Weights of a small transformer language model: LayerNorm before each block.
Each number is 500 + 50 x the weight over its row's rms, rounded and kept within 0 to 999. Layers, rows and columns count from 0. Numbers have three digits each. The size before them is the row's rms in percent of the matrix's.

# down: layer 2 MLP down (transposed), 768x192, rms 0.261, rows 544-575, columns 96-191
# up: layer 2 MLP up, 768x192, rms 0.289, rows 545-576, columns 96-191
down544 103:495537450473414598411426571479500498507448482483521535547467402560396473452441481562520541554507484498470552500591513548508438491454573438471462482505522450488473478509502588513569504501498472463451539433512436432468574501421519507477427444610465512576543506546597540492475505479536469514
up545 100:530455457560452555483452533539523522478431484538480462499618501519467588479481586585515517530590543528608395515531547462507603535520514491451546442573457466575555518581496542477555577566509441520479441551371453483477479518567499575430462509507516483497444507548418545433469529555528552470
down545 106:484504483527569452583493477508544448487563437496488468558486553432573487469593482419496462554474483481497379526466503468573451511467558540512536486460484454540465517637465513504436500491551476439478460525532550569392441458490478403555528489518507409474531493542535381581473505523521515459
up546 100:417440479550542435492466524453527548543540500541473483529474483513536476473428464497487415513612505538487468448501509473530595501535560436586535451435603494527502446456497564501488494510544514543559577596511484518474569493499573519524497498429474496398469465591548458509594484456538477550
down546 101:474555454519417471442515350460528470488502455313456491467497501514423485523506514577656415490507472510556432492552509477535564523518517486467494461413536476500561417471451573469498551467389498455569538503518540568502523521473530490539546428484414432456467483484459491509518470462509514554
up547 115:464540481520460431444390598514535459523534540434481454453472504529532501489442473484495448541468496560459484560460527474414463475598440444506541459460525422543524476565549506550538433455431497534516566508566499448471502591524458473568501487579552526498534453467487476480496589467544425470
down547 103:510503528398446472579483596469533449529447525511585579519494466565480500556597454552572442569562516543450551589515519485479524542511487495504370523446495481474453522456521488513517421471510497526508520566502543575480533587499491416492539513522459492529478524470428527457500558526546440496
up548 082:474528532539489461441439549537486510549472612431520506548519455570515494465423420507564502497516514426526532484521538433511457432480484491494495516536434516522408508562531531489520512559437490512570559449483473508494679529554517410486615517418408516502486476431505510481459532504464478578
down548 082:381500507448586487461526493541447487558514474421528491452518485401534534554421478577497440561493536537552469506558497537649497516412493556439552527561450495614490387453473484486431538539579452483608479524522456539541552397558463484446466512486430520536437566509478518500491474566436493569
up549 091:472423502481440479562593443483470589544519594547546513475444446500575452546514511423497471461518517484454517497535528440603457554480502436500425473418491499494439456558460500584410522602538469499404513598487483515480523528543555531510490457420591395489487527542467492499499502504500546542
down549 092:480460493413596528491584550446498577496594484461539411396535401584475501510527534542548514591557476468472512484381502511571490423408572511503471529442474507496570489569559402654464519502511448437535468482430479472517474494536508528474528594501532553447474456528514445491532509495438578425
up550 104:539491503492443551501525529496508468429506473574552506524567502545388507457616440519478567517490539432534534429455455458516475544467499493565578440410476549393440505446496457533553520441505655467619475436453477435550542526475470427525475509498408481531480491485465535541406510560515485581
down550 098:426485499570403432604484472441442536416544542504550522464489485477480481473420461445572532478466463464426389527494519502506521511537474546469486479555561433481488470485587437535492545465562465433532620477486463432500468442495487523504472526432487513560636509458428551505449529517440496524
up551 093:416476500514440511406427514593507473645510446524473477463475471441469460490512515618552355476465516576502498564478551419414583457444509531366522528464487495346492508557502449517524502538457509463487461595426508482445507403451499461480525491524556478540536523502395500517445479564479447485
down551 094:452429582523524455477465455570556518532505522493444570490599487508593511444501453531505583502497480483513504475571502502445479558469569559489634473541502480604587507483476497564539431542457463484483542493520433550399549518467508426568461467560414574471502580532509442493456488563461451494
up552 102:452459582560517374441528437535539482584465481601490572519519461445339558463591523456519527469464592478481534523563500569570473488420537458567512610487538533502445550461496578577489522537516487522530504471508498411573495439472530630512469489540445494528538456481456613482520477494535508530
down552 102:514442551524532446483468488426590491512433502526394553464489538490386456440525513543545466442495548503394446525401498601468568438467497436552473553453382543583480493453439567541561552517524497463480533553478481542515447434436422499517512524494497562394590538474480553451437477596505474572
up553 107:526533377412465563424516433473570546553457471537461458604593546485550427472540568513552500502532530538507492549507538512481615505473474515580427501468499470572461492587509519594501534563454511496500465528503467404543498544552479422500513488584555518592472484575533461528496524527608456484
down553 108:479599476406508485392535514557550482439441465501566513447561497565459453530525599493544553488482483496508465497562528432412458410485547539478508578508474517525497566517493620518429427648414548535520486541524516481522490523543506453564531552522637465517477547549531498406493428578468492449
up554 103:486506595536523570497463477520507543501530525427589439523471516590499519583496482585482405475487466501454511501513520443498431551437455530427412520542582556517476563471471442404534507535482423521587451432471515525417481497560391452424526567462468454487519355439539534466479541412447476515
down554 103:494475584545564530584533554511526448488476606438426531510457558483464560520523484596569415544476440506488494568595518522495515500439497406506396479490541515468527482550399417455512460534504481458516517487473414575432426513565428453417476501413428620494528565460493465438528518402480498570
up555 105:510472476553487455564470446570514503535434561523368540501483484546579517487519470492476575533554474485505578500458543549521613421615458540490535467586425474594538432477545470530605440415515495417477427451595513509470494515480546406503533544476534504495493549532501524523501457486507533500
down555 106:547529514486532539510483451503473469494453561489547446496379557522559507435484527465509505620526375546449472444496529485524439509517541470503530490510469364582484595504461550608559491528455547505501551488433563477449475545449545566497516559536486468476471526602566546446507517564508546535
up556 098:406500592508453511574515517521400437591500495488485434493496634592517572551515325551524526508482489513446518459526471509388548409470548439550604546511477564437499514550474532557546528585524589605552553513524533495469545472552494507530515614565430430459616443523427499522474477479515527530
down556 103:473496545578538633491514601492520532556551509562510505596537574543466481473541465524428520477493507514518543395378425457439432509546528520505482551531511537456524505528486439542570562480452447475580606499468440530436524536465409591431569549542507407449552484566476490476429505470497509587
up557 089:451495499445528527493610523579419438499463523505495545419431482511498555508431462514554518601471446460462533497470530438484485508533513462491516529585635533543530483484547556535546507546509491355446459548537543544514503548548533455568543533497498414432386500592527544565543540473497476472
down557 088:484505504514514566502497469462452465382540549535563496463564525506504327549514441548482559448495460490469481499430566521552470477504417476523506551502517512553517566486473581480475557482429597570449522542517613581486500618619577342545600470541547505462497591448490508562517399476556541468
up558 101:440515533445504462490589495514489487467555535554523474474487537472499548495401541492536463477453416511479549470464524454536445499582506519482452495555526557422538554480486433444426510511468550497683358479503430488548590441530585489478424610584473466547559475521617444505503432476451493538
down558 105:509569560481453570515424468533476489500528526536521555489567557510486522544409449542472488618510470502486554520478527499492542511579497478469511586613449500455505469423524391488607553465458475497568492540460386503476519505549499563574387530600474438511580468428466457516549455444494478550
up559 100:463490498583474498437558480520523479435559444488453485473479455547481487551440502489481508453556493468499536529499529473535463567514548511549504556523401494563525475427520505550520505584554460522396598495477487468520419626499504456484445525545520549547435467437557606468490419550558395516
down559 098:479466579538467528432483479463518443491526481466454567478453557363388484553442485498494427623552526459524481487465438517483310473476514575561520544587452479514462542494530463486548541544465538485408537492469479510425520533385551498461446490578494461465454479437515474478528548574473432506
up560 103:581459538566501391518500451455491652527494528569492508520403538388501527410662506459513480439510480501529506536495496386470456411498549456459509514352433530416589478514489513505502510540512461567522473438429514471460533490494553481524551510437586521511546453555472488512566414500474488580
down560 098:535498555522462425476476527496469493509449497484435589514474443491479454408550597488499503548476532610504479466508497516467502449484425470438550531459494495495577521504473465432605483633533481548546428460434508467489507492476516489558475597454524507497563596521334513629550432508608467483
up561 100:500436569434525432551468466546448464504505628497466493466474583535454572484514576557416486494540501518534514569451494615545504498616514505515523439459502595533559460556533450504505494613489588489475449529557531426421403521515467480492460452509523449553496461514654570579517507568596457565
down561 104:494508499511456332592556431462519441457404526508389506465482505479416533386626539577478505433534482575589482541546495559521512391541470554505540471463436534510413518569443461507491528465495528515502453546449506516464447560508509542480495497554484571469529513502468504523575531625550439583
up562 108:384529625467517569465491479535551503530458459510481533493483557480428556504520512519460454576543561480510466521548483475395440510503510520506542502522565641489518439424437568480528516511540506454569424499523488495531499563506494465504515429583491460454381474573524478409453489490449532558
down562 104:484444564441481594431558485422525498574473412513589572518505445468450522434442540484490435527438481534446494539519488453492501563523580462538534590465541479478532496435444488482437513583537516467499441541567428672481506486506523472546536489574436420490389492368563557485546490569494495455
up563 096:509470509521512531532490488491464474478539539468525648618363560541612425592570470489545481529484465499436520498446489525478455509505499407508559435459390481578515351474633520557482507573459524531492472495545541537468465454413438491428580465448522505588489523451443462480487432479485569438
down563 103:429495486535478385582432530536473474454531462498528505523481513509485500525570440565486530508413523490448479533491428430426498490440610433479547448469538460443463434544507569490562566466655512493495500510431452560571511455445506506401616486498492467538576521420480506471534452483472535602
up564 084:457535452522571477575612511523512458470526555468413534541563575491460555534461534433501470587560511501494464491474523567539487422468548486444443448424461438519614499520583531440611535587480507547521497546576541467484477632552487426517551517571428505502390496551538442524536467487486464472
down564 094:439415467550580518453554543418497381512574526494458520549500532458531559533511525483523445548505416501493539394564501519551432465503577488432500560496495492550467468524524589481624619523407581572505582523578459347477433548523382522447562501593507454534485576506433488451470482485598429448
up565 091:536568498623497522536512454484427516484499525561460466528520439534505481509471532446518466551525495374549491418504542597538437577524503468496498440453468550567531504461469542569486518529427529455495445492476501546521477563498542480503531465509511545515448474510510451483537553489472535496
down565 094:555490466542593409537490505537553490470562456553504467486539533560450411504548502520548495495515507411549492494558446496501565521535528512612430433502437506471547515436509497523442405520498536437476576531470427642523587481518558519520519606516462517462587574468572420425491505529437460541
up566 097:537457420533564477488453482482434568457505369450556459518571587588566517554554522451523524539394407424529590447599398478478468533530482513561474464500522605581484500461497491573582523464500497475555539398516452554513518489428503548518466457588538450463465507560566466555481444519571454466
down566 096:513479443474470404588500537504467571556507562533550502474490543483454529611555547532469477586444539510452493500468332434426556523534451515480423500435535508503578424484435474486525524552500508456524404478450458548547478476574470489498556552570385547564505510492542499452487483496506492457
up567 117:542547527480521457451526540417523488460412470513591598428535584435530439496500486522440508507505501482529528537498471426438642616464437565553439462439607506431480497558455525544471520497582497430536465495540529464607528483491564446555495421383526401499511489476513509524549573625592452530
down567 118:374561460563496430458448492537454450442429532603510563526582523512435447527492484514497524482583529570536505462529530472466455489455636524534441520507526545477539505583474502446425465514562454564504478478512442412529414538546386596469417504482547546433516470573598539508522498484430443488
up568 101:517588468402507475440474475414482511529399494494510524422558498523540545548553502629574483444497491428478550507441518561425528547429524456549441436447491566533580496531517419480436494467526463478508496548437456466556514532532555582483506467462516472460519477499464533374570482472494440472
down568 099:399494487478552599481548535502522428441575544545548522485501575532348502513533586482492516499462451491500483472493507511459479514522483477573464605498530578524517435520556513512500505441502500538451520513462393408563553531560495585497517465519454447510403444495555564453553500562493546536
up569 099:652507448477501458557492540516457470563507568543509397519539532458494538545442550419533522452516486394509498515556414542518574525524481470540416433442437561537654540501538507521479510525588503479482458467512440470523474659494519475533488548452473531496516507574479496456511615507562522585
down569 102:510481472493461354470438524571523525438563548577460478466476514544485442602440531436499468477455478548492494477507533467439445458478602477504464481491482487503509539461437469421457530489478498574533528461528583516591490415514521472478522478465512481396532453460485586544469431542466556520
up570 096:582515544514513522508523563538477487550501611504527524539448459496514482557491455372477547477537447384454521479558423540502444497499490405514506520470485513459479498635530345532492532495429522457471523448485407481484531487523539562558476425536515553453563451556484442439494549504486482515
down570 093:560533491538527555554485477507439510432465471489549453491491457550493444549362505473403507476507572456464438486485512506492552461461433588467529513447514531500525351558523475404474518457512466404555514478467537563476459547532475467458417551401391452509521448466492511490494531500460486505
up571 103:535492443499508547520553559518532486539484454485478483516528489573458499477614514567513548543490601443572484353558466477546469472417533503561519550398532524377481523474532503447591508534445516516525530513393538514499568499565481516531476519490556538457528553525431519557469566531537526562
down571 098:504557569547477529579504442482560476463482554486511462519487552597505439490487465500617516469484601546472456562446439432498449653500458447485467593524430528487509534484590397523448491421500501548542476440480363513500469527593560473565489478557465534495429522501474564459484544482478434399
up572 105:564490519508485453438501568462452424518504514440614442515479499433575575514486498523492509464514563563547502493489445482475551610531455515485491531397589514573593531438438528521518491539499436481592472525562470548405433524434466406462441472542489447571479466482443572489514415509570434452
down572 097:491392518527505557514525542551534502528386522474562507590477526469453488621449469473509623523539539546528501471499416500477542501529471499535420571468471493453513613487425570558450523473419529545562481535504506566373447528525442456536449394579469468522491523468499487429513363427538458409
up573 109:583448446486579572471449447394475565567434489507424550584487469486620462467487454554388479496523487500509503504431549611520453507494560539551544563536522458567479544488456539479488528557570536529449571520463553505385507469552492517512542398574560519559469482564552440481580510416464407477
down573 104:560497618500447424479553385524485571466519433525515409533566481463519477457475523622573470570521469536476492486524421531530495476479496532445531501454471522550560467445566506477500499600519537408439456480498502551485610572475525427601528471508443535504464476568549539570470533613524477527
up574 105:605476604651469569474538598648470442525548542549539457522419515442503530509512516426528444419452547498509539501493508400524472442517528501411449526494559501483520480589542488481465500455465602712429468541464460496447518522469490504470412504501455466482507491466511485440440476590516501450
down574 101:450482456474511496480567486464502539387436481454556563589591497459556646494440470494489523484575491487498448543547495458556483454475486585574499531492543565447507465437596439569532494542443544410550534496499450512531478449590431565500506514482432458542542479452566479468479491487495421534
up575 104:463527446502553580526538542452575541473616511488560619427439492495503511451446557387521435502331484458484491542503486464526553455470498454377444432526595551530526538500370494454498474526608471478504549449475529518458487493537407510488478491554467516512504570554502449468500439424474512392
down575 102:445558403470474475489486501501566481540499532581526580498509492456521509514506578493410548487531502444499418437535483590448460487575473531508598533473508538512523572464516459445499468499591496439496490463471495522444490468516438503531512485532484508625577532582454511420428529449570477410
up576 098:474549411448518499568536445482546507557515470531481584618519601500452473538552489506625448496457469442526527428535493490468497488452507476417582407545548465446461540462466518503539498488506455524489458443424473626466471474541504477534539382504418544461465489511526528433561500472519467475